Part of a small language model's weights: 12.5M parameters, skips across layers.
Each number is 128 + 32 x the weight over its row's rms, rounded and kept within 0 to 255. Layers, rows and columns count from 0. Numbers have three digits each. The size before them is the row's rms in percent of the matrix's.

# down: layer 7 MLP down (transposed), 704x256, rms 0.0493, rows 319-438, columns 192-223
# gate: layer 7 MLP gate, 704x256, rms 0.0499, rows 320-439, columns 192-223
# up: layer 7 MLP up, 704x256, rms 0.0488, rows 320-439, columns 192-223
down319 094:145093058159082115095127123093159112110133179073131142135118092153118084092124167125104137145118
gate320 101:197124149095119103165043089120118089080129098110138162149149103172091106136176160158135129150088
up320 101:082114201112145121188145114144138119053117136120188167081197131101122136150145168126086172071103
down320 100:103164159143091168192139140146145125102121153137090112153146076087118100136159076080062210134116
gate321 097:125139099131182068099167111166139133126136188099144165122129090128059119097127171208127097129110
up321 100:124098144108205112175121214149128099064130147151074137119061142142162110103127172164114110145151
down321 099:082127171103080133148145167095142113103148183134125088132074151135155115122123162170156110088155
gate322 107:100132109156094099114105093132126121126140072132104072109176039160124133170116091176102089099096
up322 097:099089124106096119155199079110091130064116144068145109083104128105095182119133155071096099086128
down322 097:105128139147102159144134140119101144124213110113170127141114124165133202100168199051171111148137
gate323 090:172055156129076106140155110049149138160122163083104162119117151110098176107104131164154073166155
up323 097:055088124087044133141145142146163184123126152155097136102091140091154128171094095085101150092115
down323 101:170139064178175076127174140122130129138136086137131136130144145113115106149055072151141137075139
gate324 105:130061087133089111131076097165118134133155076105159126122170075121159123131172128155131124073067
up324 103:106185191117166145183152101097095102102088171081126109079125105116100139159094151140075154158139
down324 100:110142173149091152120065119131106127115048159063079075080180057115125147147128141171099105078158
gate325 099:124169068170152156142096136107144109121151115134165124093127152168152148106122032144076131177130
up325 102:147173134114120092131115181149130134181143080128110113080117109141118140111174125189101143126143
down325 103:134136123138124096142084181114167113121070099080075118120108109106132129152146142150119141116150
gate326 099:118164165058131112137107116137077158133127147134168118170152093063137099143153143113153139100089
up326 098:147134158127117124133115107168130169141134120128140142100132059104140164065168143163056119119157
down326 095:117128118099164138091087183073083088102099071105174113124063127142097124091157149154178177157171
gate327 101:149124097061126126162101121126143118172151134096132152092105143139163214190134181097085115112178
up327 109:106130142097180123148094138151155100158108133140146130109130134112116083085112170147118133150119
down327 106:098138135180085134143145135178145113161144115070122140167105113108180144074143085149147098135118
gate328 104:116175128133134131113145095113161171079136148151127107102089154178134199113071127147094113178106
up328 102:123104173087145122135142064091124138108136167111177101090145111128121123128164184088156116120123
down328 100:120101119116080139137111100135140160087093151069177092140138076109116112128061170123168116119148
gate329 095:220139124148112146108167154097193089081111117073162132194119147142098169117087068111113146134152
up329 108:128135140128134083121131198110107199141177144141095147203164118092058104086074126087105129132077
down329 099:094180087166134113120118143156150155097163130138139083113158109184131133153039132151145050150089
gate330 103:162103106126125178102146167165157157072131138100099126151143162174197151111083113123104102124152
up330 107:155115115143099190128151114101073148158141115129119087146138136158160154154185182075131138104125
down330 107:104082139152139191121164123101107122163125142065104075128168100065111128083129130137122136118151
gate331 096:164111149092114113140112207109121186147121105106123089110177131129135114087186119149125129101155
up331 095:191099157085119116169136172137148104093141160145164127191186096194115147185148117104147153112123
down331 092:126115148146123151159164102102091163093153079143152106169106170133165132115119115102144120133129
gate332 103:109119048106092158093192027109220174167132100109107133137127112150137105088121119080142095167137
up332 102:150133150105111149100147146147104158116082152075125213107145071108127161181104120115096177113165
down332 106:100133125078183181080170113140123134179150149139139081109110063101184124179143103073071151137115
gate333 106:119111150101081109110136103181187130035147117132140091095146158140112088143140050143164144072065
up333 100:158107125141079164079157126173131134083165132111164119123158142097179068178169054118150131076108
down333 101:112150149175142112149126121201096157038115125143142108160076151079126206189124116134152127076122
gate334 080:126105177130108124097177180103170141119117151148096098081135153153066183144080101095196114150164
up334 091:122043190138145132186146044138095125152079072127105094163148132151162165188100140170151085095113
down334 094:107088155143183139115209115095186162067089067150122117100096126141171160131150129083107144089143
gate335 099:143127163151135145094089084090182092135082093127104131177081168131131116165147116165176128125090
up335 105:143170080168119139047216102163119114166153160110148092132138143118152087151198074145157142107167
down335 097:130113100156151169106160137137173076115151105139157081116108127128112101106147099119151189116115
gate336 107:156146155158082155183103150180190163169198135206148137160090159144167131143153118163107144133122
up336 102:166147139116082099139133075094128142125149072110143179178192129066077163218098159161102142123082
down336 102:111119177129077118169162110137163151073124102135118145149121154042105140150143126135150127131173
gate337 089:144156049118132130144135107155094157118083133104124132132047137118090120140139076147129146067085
up337 101:133132160171146121069137097106165105108075124113158098169067130144124158120157128134113138120128
down337 097:164064180127096162098107101106141116088130121151169120115153151122106187075125167175127112110126
gate338 109:142146176120131141091104176171123097063100180154071144085102161087122169128101106196130129080136
up338 103:112130118142104114156152172140181226167137098154126124121104105121092091174125180134111162057134
down338 104:128107093156114154110158164137133099126137159136109128140084139161123129170106105181136131103152
gate339 104:153111157115125098145139118089159093133140143120107115132076152097136162106198107163135051039128
up339 105:152166166095171084159146108179121098103097105160125160103144160076152155139123127100228066145150
down339 103:101106124146099094156087119172128130129126138159164170134081173088172145067158135097162114148155
gate340 088:170126141143072132142071139083139162160084157177158151134155135155134095087123080064152132113169
up340 098:108103092170114121110092105135132204173135132096138088131111139082135053141122100127081119156125
down340 099:153088125218145147179112064077078150122139068148128143093096087148120181112108165116111141113073
gate341 094:100165185145097129189138138158185086084186167094086146151157071092174196119127069122130160108130
up341 095:103128097137118131111142075090117137099090153145184076143062110144142100089209098112155137100117
down341 096:129120057069104151139101090215125122099116108135148094204164119180148156152140115027091126118128
gate342 089:189129124156121208173106070114179154098153111074121112095122102123142104134149135108119153146117
up342 101:147103162118153124129135145103097170148112116123156151178138144057148151187118072130156121102081
down342 100:127144129117154043168167133192084116107177132067137163140098164094081131110068094163189147145121
gate343 099:187130117152056114132115125136198148099159124102153167132104129111115135159095100156125133091123
up343 101:097162118114157158132134121136086183104115112115158132130103091119064110146116147117142090093096
down343 105:175138112109142155133144152160093136149201131084202134091114082131082160124097135164166039115179
gate344 100:091103113136189073157103162148144175179101081113090115137062092129127164122142168137081156146088
up344 102:136158129119084119110125184098192104141132189177108183112120056163130130101186099145168180153159
down344 102:121156065135123164135145121086180156113167149139155163128163166222137164112127158162165173180147
gate345 105:113099195112119138112092085064089098097096126109133065119087068127173140091111096167116089121093
up345 097:132116134122163092157145141075140078107064042163137173120124134161095127146153119093205087155108
down345 103:156107124073140127143168142168113126123064111142145158147145145148108092170112124093135060129168
gate346 097:164058054156105124144119127152100136143121154146104122092141119096129101091165134148117125151089
up346 096:146124142084156127056123070126134120108104084123151122094091120212144168109122166136151153106110
down346 097:158148150089072162130064106119128097080142125104194083186119166155094160116193169148121058111086
gate347 098:158134156129135142075154114142149101138126096134138070102107172163133146187052116112164091138129
up347 092:117069086113096117137156118116097107155165125136086100087095162153120102133110076101141139128130
down347 092:135128100096143111145118159086092131143183115112103140105130120129133126125169197115155135078202
gate348 091:124127082148081164103132134141140128078124158122122179088096131088104142095148069126174112107120
up348 093:134175131150109139126162096125092054149127074121150200136108133161115115129127104122112106128086
down348 094:107059102168101093160099083125160180104152129136175125104110093085109131112125078135133164094130
gate349 098:201150062111130146166112095149104126139115112113135198118159130102142188142166170109051174127093
up349 102:130135148125106104184140114136168158149085125109164080097125102129131138118137208150118113148153
down349 101:165100113068126163194165142109153135061084131162127179137131150143100174192118166138156106161129
gate350 094:114117154152099168136046175138110068106089179163228145137121100088133124130153169134193137199112
up350 103:148181099195100106106177083131105121111143075081126077147200103167103147072117121193131100118140
down350 106:130098110091154072120165126154079134133151149091122062071075164207135130146140103120038127083174
gate351 094:125144116147158116089157109144156139132172135167151126125134158069095152087148138076157111097107
up351 089:137122089133092122153075106141096142183073127132130088136119140109134111051168171225147106195111
down351 090:113094132116088183118119171118107164148180133138101150167103096109185043112161135119074079156097
gate352 115:147076096110095141135148130132111120145137152139168165093091169103162171104107112045096078153127
up352 099:154089078218144173209164100132099171132116102112136128093111105091113146125138109111089109112113
down352 099:105108117142155172138240094124145139120169130176118116103076138093182116140088114167164062086113
gate353 113:124134123108117122136185148136076155147137096195067118115149162084155102158148180125082098136132
up353 102:149150107079090185134064129139158121071188119064135085121125081124117073146103100109126091107152
down353 109:101136155209119190070060069089103145074157157147113098113078097111166143134130133103116106124141
gate354 085:108084141092082119135136122126158185127106149140106129067141170170137083107124137096082169144141
up354 099:090178198047079116089149117160100130083183139134150156092125152076090120130217135170138142102165
down354 097:128127165140173155148130147151109057112119181140129104107113119130128114110190122162149160098148
gate355 103:095094178117148117085121097144152114122164116131108115161108173129128153131144176101124176083109
up355 099:142133125143096116123103092059162182156103091121142155076162082164168200103158124226174120137124
down355 097:127110130144129118180122094106090116140129108128120104135171126140243127080129175209087173117156
gate356 082:120065207182171148131095090148141117144106044098119109133137142150125127113116123098126117107103
up356 096:147165117156098128101196135148179110101140159116154158154138144092147214118111100162121144094185
down356 097:118135151119206111150068117123111125149119050131157083139132157144169088134111161113101063142143
gate357 099:150069192141152163102072143095152128160124150116121143118102129151163157115131119099093136202139
up357 096:091062159102143154092136172093124146091202116132079083104099147144130157082154126108117160146080
down357 095:088122156149100131154137124126143137108146119081138078101147136135103158163138125138071080096099
gate358 103:145171182134151120103157074116096066139150077111180067130155106102049120118115131147163139092086
up358 095:123123195144115102130128094119071120192108090146154166168137147155089128114092120152126124101128
down358 093:092067174137122126106138094123141125138161143114147106187174152130087118153079097118166143080114
gate359 100:139113187134173071193126184173138081148078079103165119054127084194134174171147055206079100065117
up359 096:147131111110164109103083075110130125156133107086083154094143126112123166101152111137036166190085
down359 096:134111159176093126087102110113105141141121127121121154089119132153154173093160160151091116139152
gate360 088:088121117086087142120113153124139149113094145119108132136122126181098164137116097161130120156132
up360 087:166134108171092183136144163140051136128135165115101144105117143160140124156111128122124075108087
down360 090:144103119135108195118108124169158091162110113077170075127179115202060112149113142098131152128080
gate361 102:171128098075084113101122142131122148103087170073152184119163150103155144145126109128120076116127
up361 097:110180125150122164115164167122131147102187157105130122086167100117068076112155159173151100108074
down361 099:105156041147107130145126120104140121125181150169139133081146122147133155157174129100132099073165
gate362 107:120122083167123120092194131167140166124105186136062141115082147129141121148051186118106097163088
up362 103:093179105143093138153104109106123135159119170137151052059165115079112111128148094134150120095113
down362 102:166152059148127154174149139133143148149112112087108112099131130130174134160118133098116097157138
gate363 102:125123126135096133142112086223142158155159086114118092131116099155132073127081190170102133123135
up363 099:107122137131101107142120149076129125110156170132046130126151190080068079099166076139145131124172
down363 104:079168135055118159192171130135118091084080137120122129053119175158156127171180148139145142083145
gate364 086:083088159107113088143077154185175114088104140130095093155104154058124105179158127135073093103139
up364 093:165169054087116088177166083137154082091118098097149148127142124156128161138133122128088175154091
down364 092:165140088126143133135150145104117108103164130080078145109007133159125067128133095153096150116157
gate365 110:133125089122138119146120190151140105107095123082121134105153164099148174147144177158156119166113
up365 098:079086067112080117147126140136146124120150098161113115122149075164068094079080142124145153158096
down365 103:094040147144178125130122122087097153110101136169129107165176075102082115130159124176133090119158
gate366 096:153098107113099116133146063103144166113113141154114156117163108133138152154091129078130133114187
up366 099:147132174114165120066118088164113155116169188090123091092146153117085121108145103134117141132188
down366 100:185129161160114138155160143117136162107119190159067110114138102080098142077116127100198148098139
gate367 101:086164185113172106128149107117125116117156117089077140092066124152099128124127055135113171163152
up367 101:147135143168182088156142096119114081185166121117108146098134171099163145127104143078111100181125
down367 101:138082143077175147138158131181175149152149151134168125088167112156126126190033123073094175132167
gate368 108:149148135107154165164143138106104153146124122113188163181129169097076127155133140130146145104099
up368 106:111095136134119164125179145138123152103180164114124172133102163104137153153110096137113148108108
down368 102:117121069147147155131126091146160070105159126153134144153088130126128128128164074163099107066142
gate369 101:125121135102145119167172133170173142083159131109118115142101138155118136113127127162090126102168
up369 103:099178150182195092114153052166189132116147088114138099139162199141092121118079064130080166122099
down369 103:120157106111152157131092085120127091180089118094131128091129178099148135101084119103087133173069
gate370 107:100162179119100096138129164169128137076183142175109139169141118093078058157174076154104090079154
up370 099:087149106152175165091094123083116166102153116143160142079100144151126171159157150071133044157133
down370 099:088176061130105099120139105118063148144205156159107090139100169157136139095115124116151107132160
gate371 099:138103072099174158159162088109161152130150167126147144136100128192119200087181119155129107119153
up371 103:121189055084080149174162123148131125120085132194116124123229120129159139154113144122081100100098
down371 103:170114151100143088133049135112093138098167096098134140099134140130057152125080140131091110112095
gate372 097:193157137186114092102147072166129136130135175101184109137133110142133151094159122141140170198117
up372 098:145103077131087086166110056143113170108135160152056142112103140076079138177148094117082115124156
down372 097:112131078152063127048115113147068146176100135145157194076109128068118176172101174118124171112135
gate373 106:138101176107141147091192168135181132104130182115070214139108088106126139115143175153120189078121
up373 107:131126105185086132132152121125096129154183113099146111154115158104113083121127111173168174198126
down373 107:115165101118142142121156127141087124105198173091154107098145166166210085094131137086122106152124
gate374 101:117095104115106122077128183033138111118181136034124107191119100123112154115110162168137163134121
up374 100:136120130136134049136137123121095095156129167049094089154104101102130106126061179119112105136151
down374 097:153160119180122136104145110137146114108107185116084188143082123160111052110099143132099119176115
gate375 102:179052096133151141129121129213126164075120135110130135122112137145117132164133156092130147147105
up375 102:114124129097184103134143098135086103105192106120146121158120087115169084166121088150077140065070
down375 100:146093146125136138148136096105128071164124127121056157152100067088140211169134120097079181121103
gate376 097:128143181115120121186163091107133127155120081095089172091106071214117109138210115158113132108072
up376 098:116088148089082127140140105157131163168165122164129121069187132124087095072099086144157102147129
down376 100:056099112075118076128141118191154145107073150106122059115124139152096114117112090157115092114117
gate377 098:144114171091169092110063179122155148130083167118135166070166128106072121131125118162086100127131
up377 095:143139149158090099140146109149120107166129134138123097060119107153116105161245098157068076143120
down377 088:128142152144184080119096177154144109123164154118160156162131089126141119136157098085102098099139
gate378 100:197086162159105125136095151161110137106197060135126109070115083120088129141189093146085221105158
up378 102:172172137152122117134135130120083127146138077113157115112112099124017106118138093094122088146176
down378 103:135157142184132137102096146111158142129199093106092111113132105146113178118147145098144078072138
gate379 101:130100147122165144096160078089072133105157121118161065105148078187089101128125106131174117152086
up379 103:140100083116118149111128112087080166176192165172156207144152183176133156116118182134173108131107
down379 099:140145122120116095154141118079170150159136138167170170110146091182128157079115149089139085101030
gate380 103:108107156120133221130141136090159086117128103108118131103121101128115159136124100074141140171069
up380 098:142195094100108135109162119071097137146156118136155094161084133060161169092154103084109111143097
down380 101:186193142128088194086190140106070143153151107173094153139134136152107144125168134153137152175130
gate381 105:117127124103130161107155073147169115116081133084120108115121106051166142129178120169136076117125
up381 105:108134123114139087078104126139118128119093128120075128125145208084126140091119149152139109180099
down381 101:151144119084052140103085115168135069210177146075098139114144090191100121126165116111094149157110
gate382 110:224146197172174120117088140114131097076151154133099163195153060162114130157129072128106106112148
up382 106:107099158134120154103120114155095143101168131117068144154088132147132178150098133128125143147112
down382 105:132155132078087173109082136077124157128175097128106121155117151025095114110114107149126140144167
gate383 100:163173146132128131152102135145086135122159144155114125199114103098123111115146147151141156128124
up383 104:142141104134110118153147108103070086049136133167148120202170130122194144132118124103089163144146
down383 103:116172066168113120200097150146103086091105168098063137143200074124133097130099151082072118134128
gate384 098:177134136121178100170123067095133139083140156116158140152158190136204102116121096151118122064097
up384 100:069118152197089120126131113153143160143082154098121191123152121168138165107112168145076132107107
down384 100:144102121115107113125077131097145117105039131046102110158079161116120149152111151118139113134070
gate385 111:173145127132124100122106149105161201153155111174160077054143075167149169100215185173142125168088
up385 105:198149123136132153116101080124160132141145125137129133142102161068042191127180184153120160161161
down385 106:150133157142123162122153097093109136135089115157127183135121130103116079114159104153071130122082
gate386 099:115098105137119147104178128119161089143124124091123139167195185090103107127111164157087138110141
up386 094:104160106127123102134169089190086051116147187154123108115158191136126144121162163173124100113188
down386 094:109130100091085094145118083120114128135163154111149073136089076111113145135161114144147166132148
gate387 104:156101136102130153157154113131109199151178175205120177087159097156222115108111108108117112075121
up387 099:116083152096096121156121143094104109116138127092132135102116122098101212134072111174103169179169
down387 101:119138150067110142144146112089128142141149089124150143083152090156155098153106055085117110110126
gate388 096:126138115113175148156114131105134185129098105112111191147110158143208120139132130125099135121137
up388 101:125157139123077067103154131195168120110105164150142125166121159151074128158106148187158156123111
down388 096:107135109109142106101159169124165099064147178120071176153177229163182037135171106135135154139148
gate389 108:101100132121080131147145165116131112124154093110122139061164121160094133097088128156103112141168
up389 103:083141150167140145139163172105116126145161156077189090102118068089161155177115166089125179111089
down389 101:097112129109109149104109108098097123158104104111127163094201064123091168188166109126143103153172
gate390 101:140144145142143164102095131108142092183137124058088097178098190124166114148122147190130138128052
up390 103:106107114140148094090121141185149126126145125146070147129117115059116091101156088145165150139070
down390 105:120148143152163104090135080196160138133109147181080129172130153112154116153114083150116189087081
gate391 108:132150092077102086113116150166093137178138093129141128089112115121104094173120134141140141113152
up391 101:143144151136067183147118046075153116154145160162177094099064114146117147181102152091172165047133
down391 105:123045111125141195110075167116190110077126128170190063123119095082134183125169118101130121128100
gate392 097:140094154162059193138086089171102139104161116123134103081126136048182117144144134175124148084067
up392 104:110132112156169085214097129153137170168156140143118111150103101116160075106141158117069080165095
down392 101:145139184164120121157119170133106159128099129097149123140102122093121151089110103087125134152108
gate393 100:191127149110129086131144093139195082148194134100078091139179115148143099128085106133139142141110
up393 101:058121132082116171092162098146152100130147163140102116138124122151165133174130144109096107134113
down393 104:111118112142145171098158133136150145100173132123129111137112180146104152139172107162127138086116
gate394 096:153150084130150148119128107150064147051137105149131158087065123077158103119124110139147158153115
up394 102:139150090120161105154110113148177189163121134117114104162047135149103136126129104127140141116080
down394 097:129127115120091122096146153152156123157065157081200104119157168163115125142121115168161128098116
gate395 101:148158156083130159142144092164159133124132143073131149158071152152112052161131158126136123086124
up395 106:084140085139138096147121125120099167131139098151134151125109093079116155074255113139142153107132
down395 108:106131152157194172183156130077142197109133112133146141093161104130116109143138095115108144119128
gate396 108:174160160100060073128162125199143130065132104099152168151132117160078161159130120171114160165180
up396 102:134122086205150170083111091110169114100052087125174154150099166107171117118089148118080169110116
down396 106:083136129156100119098119173164132089092121089183098152095099150103112076168138112135099106139137
gate397 100:140157136110146107086120114115076101151106098057159136106058154096099095065155165158147178153171
up397 093:095140092104118122096127111106143145169131111139034159140097080126056148188107086173180111106119
down397 092:112117114127099144096142059159077120070149178148127102175178080217128124163083143111141087153097
gate398 099:128088127133087140146186117161099139103121136098091153175113126148112132145125140106103127156121
up398 098:148189124123091146102147110060064070143148126121138143130131144103115135182117091087078117149104
down398 100:136140124108084075109171153112090159111136130121064100132100136120082112174124171139090113214065
gate399 104:136090166089143171138133145042109115094116138143160110176097153138129145119128078153085111104127
up399 101:134127108138107163154157108112087070123172130149149116094166108155119125120076117156147104137188
down399 100:110129149171078154169126104151094109185132125114139109147171104176133087145098134115104165104122
gate400 103:118107096109169169211110091154137173087136148123128102061114105159187097105128089119086124081114
up400 101:149156134140127074162127118105149171142129118078106176153122151127138143131112166081083120147077
down400 101:096113186138151155072165119068116163145114177121184093095114166180105136137137168188113175142108
gate401 103:165111132112195100129095105147202068139182140113140139092141131163158140189157151187106163106111
up401 099:129151143134118114163126080059129064138083166104135087187139155159135134132178176136107155091127
down401 100:173114138181126159118050153057145117130149136128144112105107179102090124121143135150098160147165
gate402 102:165134073126127167144177127123133134068142097164142148169206120181139129086169073139126123103107
up402 104:107158138129162140146126158133153131146181176175144135164056066064170090161128122120135104191147
down402 103:153120145168131166132130119133089162151165114132109079149117046084164145137140110118113084184191
gate403 106:095074123139117081142148144146112123134134141142179164129149140124154147115126143178167089146105
up403 106:164098096113127125112236151072094150078131139121116127201149180148148160130138080161163145147132
down403 106:081032114062172093144158149117084107087097189133160091140156204105219140122064093138135171142063
gate404 105:181153140065135144093126089105153152153124165153157105111126103131156153094192142160112086157108
up404 105:116110088069137142129098090068107126177126149164142134167143158136212120132121162130092080148146
down404 105:105070088141092097164124136127158119080091125123154119168112081223137103154162094121129081078156
gate405 099:148132138079184152207158118151136183162145106128122100111151072168128118071180175155191088122096
up405 102:141113057113097128119060157122129100121149150098111138195137106163133155146170093144119110113078
down405 102:156126112112100065115117190128151140098145157114094145102210168126129197073181135186073094044076
gate406 111:187102084124128155131117149139130132163178080117118189084128161143091097146029092118137141100161
up406 095:110160157157153149109128113129161191085111186108032115145103177162210138096089137189141175152094
down406 098:116180196079132097071092154095145100101113174126129115149158188174103115143202127137141146109103
gate407 099:125125134135129156163145163142139142112149090124160158122106108186117110131067097103121171119124
up407 101:117075107174038144127079123120163182125186155116157089137123117151120133180123136187139136142163
down407 101:113133133150100172144083123102127146107113135108153141143085097139117124155147118087114147111121
gate408 100:059151120134040069132111137110105160077095138138154118164124139139073103130067114196081173082173
up408 099:178055165128159114109117111163159114120131114143132088127092114196195112158094132119151112127112
down408 101:127062109129151094181145088131174113145147098145172068051133121114134170186113104103124120074154
gate409 105:160113151124095088140164115148134049080160131120065121133111061147087179154110099118162097150099
up409 104:153040134096132142102130115096099193135138129083106123127090140174086165119104125149106121116162
down409 104:114164163119134129033116101092085089112111139146130096116095100143079140068141065166075098086149
gate410 095:158080096114129149141079145176172107126098118080134110125135142137164081150147138116147183104137
up410 098:148171151100120124156108118228080144172166103093102118135124069153076154144184166182132058089110
down410 100:126127112098137133128122045162117082197156141087084046099162046109171119097191135089197076112063
gate411 098:098083117152170087140118051102175128105097140211113162063098176072157105144153105130102086134185
up411 107:159114145108122129160159111069185146078124125158106109094128113147123122130166128176084137164110
down411 103:153141120103100086092156118081148138156142116185082102177178104084142101092143118107140129120107
gate412 100:142124139101131183121135125131142099093094107130153137111118114140146149135138116129162150117197
up412 102:128053109112129158086092067062146117137064126104170136153070102131198162195092159155094118138103
down412 102:084137106152168138160160115095105087100121129190188142114153138129111104128135117190101130089135
gate413 100:104113103095125124126080140134109211148136142124162050074110147127137121125101071159154086148179
up413 097:201166115156128162076103091166118132145158086086116170108191141185115104090140156116105112137119
down413 095:181120161183108151116171066149144127169139130149093196120126155204175138110088151151179073156142
gate414 103:150103119134132178099092046097127102125133179093093125120110157102135129153115175174177115133091
up414 100:085185124161133162096091124143103157136107193101095112113119157063111170157100090093075090129126
down414 099:154176100116103159136079180153170193108083135090132130134068110119163154140086168115092109148133
gate415 100:126102145091135061107129129063130148165068116093100146117097107085087154097176157158082147106144
up415 100:129136164128109147185104138119085123181112146104108118159153176155144086162127163136140061156109
down415 098:181153105177160172134182133121105064105118162137118132155160155189126126101207107138115097094092
gate416 105:152123168160097138105158090135158156049128140091104179116101085169115184115100133113143103135175
up416 101:172140077115179139090137187142046121161099178182144111129166064125108105110086105119139040126104
down416 101:122153051147151135110084156157141102143112141118049139109095105137140107143098126135136126070141
gate417 107:178125192103124113135136093084093083143178155111119129073136100165121198118147119115161130130126
up417 106:096091100122121084122183111126156142106132059073152109141169103088079146112131096112056149066123
down417 105:152076085155125149150148149123119145133105154113148127121140147114065103128140107113108121110117
gate418 093:106101091104141109204142081086153122088205135121130171184155103107139130105165145091197107158140
up418 096:145120138160139109143089100147180116127148130174157117145154168121105170141207149128122087111086
down418 097:113091083126211153134127106115088111126132142191100150064131079108150141106146137164123131141073
gate419 098:189097115153091168135206082133135102154148088151198149099119101153142151139116111075158145144117
up419 098:145081136115186077102183166137154121120196148184091098153118195089151133108147089184165123121195
down419 099:117112089214159136161140144155138075133027152130154125160119132098099100102081145110126096166127
gate420 100:088155100150074113183097072099119123063148133079129140100136104197109073075144105110128173114101
up420 098:113124109136098127135111131101133130172091009100120128173124080149098120114191125127132184087118
down420 099:126142137134114070134052161085122131095147121113096102121110099120157095088174155134151086142115
gate421 095:176097150112098192142138127170137137096128102151163136131124121175125131068122118115168138116137
up421 101:113142116137126149168136170120126127099250095126119159144139145104108172151142119082110139064106
down421 100:159113130147063119141155172108087054103140119141151138137165161102122164111122145087169107101116
gate422 105:129097150110131142113093154141131183098077149106208140151090136154141116158143119191110162121134
up422 103:077200067108102079109123149096136156104094205196136129152059106143139134092160062116170099085086
down422 102:121140082150141103089135142156125099068111163132126140097057180126131175165138115110129133134125
gate423 097:102199055132115161162179134111142117102089121149118132155094145128169128196181140097147171096144
up423 095:059091058106140072150112140172145157097160202126124087151138122144162171169142142134057077145137
down423 098:143074181116159113070130102110110099124119111099155122123131085126166142153108176154097183138068
gate424 106:086099148069127169111084165098158126082157144114146135114127192155137161142176140107131117139101
up424 107:077150152141112123137145167176136152100132165170163158161130147173098110086062112129153075126155
down424 109:157126139060129122161098239163158170095114140118143140144210119087091123114080108104113113118148
gate425 094:165121132130083082105111164111178156208174115175115119165033122102135133111117147173126117034139
up425 095:198111106079156124131168104156135153123117089110154114120121135122089122152136097157154126156114
down425 095:189168132142210115081123156131139160133130118107148108111102123116119118163123162110150117146155
gate426 099:178130089119153154133174087168104098137154110131081136147106099128143111142136165118077133114081
up426 097:145125123140102135172136075047118101132121132151177194158173169067141175171167140170126134074151
down426 098:176117073076075169080090072152094085161161084179153168115164067142148122175040097117054126126164
gate427 096:180148158106108131140118193115119178126100140110141117096129101115089103099165068123154119131160
up427 106:119101131124113132142156157138053100095146030137154131091173118155095103064175179118136161132049
down427 106:098122152113103160108136112065053137108085149096134123110156107109148079114173138152133173113089
gate428 099:127084147171127156102119132157147066142165165089119165170110120190147120113150106118095146122103
up428 096:142203132096149133177137179156115121133139140140124115139107118117077130138173168127076098119095
down428 100:169128212071158131195140127143124146107128126064207139082155146047099139154112146146088146163064
gate429 099:143181116169071120159060109102149169133089104102177100167109195121133126056142139132140097156137
up429 105:120094147124180111156140126187134164027135097136089158192152192140101130150122104110153153103129
down429 108:160113028137099051168117092149121165140176128108101114113103115093123112150122108132156116180151
gate430 107:137143094121120150157083082132115128160203121156152156117141135106132117142141143088105082075112
up430 104:162146146141082164165156120122125196118164083208105097136081158176063111159091167112067111062112
down430 103:106156142076096173119159142140160086124150150186084130141142114201107166116097216076125140162106
gate431 096:164178085139120139134131114096090149159118148160063097130160171153166172123133140201145190062146
up431 097:136132113127162203161137104086114118078145160073104143128187107117133114148148117155132122111100
down431 099:101127089072197157084107155081171107143053123111145142156135139108146151178075093130095122115075
gate432 103:135159170136161089121161132114181136108077182158199158108147156184104082086072164084167116117140
up432 094:121164092164122140118109141129100121115197157187106186093118103120122201183139190157149123155117
down432 100:119159126135114118135155124144093104137121044121101095151150051172126144106127173117223063140124
gate433 101:085076122151118127168151088125107154137096134105108104113150155146166120153157097209114116117128
up433 099:121128124137071118163153177136138094111142127179104090116125131193159216132094111181141140078089
down433 101:145127161135128091116131168058183111076147174142075160147081177081138154095075159121173103130147
gate434 093:170145151129101106066111143081166027101119146087126174140122119061115146152138151144110159136120
up434 096:106139137080184097077124160161170116125121184166114118116089177124126121153071121101113134065170
down434 097:114179102143126138131114152108151067191121197163125077112146109084121125165093136141159166080038
gate435 093:083134153133095104106196119147189140105144107110132193139116166080142162127137115173151103107141
up435 101:178124083132090146148146156121129134154162111057175114154174102160137129058099110145136117162138
down435 096:154096150127119122140185183062148181169145117142182089155143148133176067098170139151125070136195
gate436 100:107065140103090119111175067160141116131137115120122093142067089156092113130128119129088146126101
up436 099:112112111153096148132139110170125196142098141130115141081105143120146109101098101117178116104135
down436 094:148178098189205112100154159120126162110131164080123112126114175120095076122104127120118121179112
gate437 097:121099093101129095121140082138160084132137109183118114146096143115156171115126104137153172098111
up437 100:135135107104193142173171172106118199161124118107148108110139148113086139152085099142117117154106
down437 102:113113089068182155167153161112147154134111144070085198043090178090137153143119106158113142125163
gate438 109:146083063123113132084113111153183163145145183080147123168109075085154172156156064165158139082103
up438 102:090202123128166137086144098125060099075145140170079161171097075129069104103194142056143117138086
down438 102:066174117199089120152133092140091139126114123114123149144136139167089118106144190100127085147198
gate439 099:150159159165153173172160135102126137101122173160134146121175139119119110125159157093103142082115
up439 105:117184140149120100179102160178130141129137146098124136127122121138139129091115139126143116208203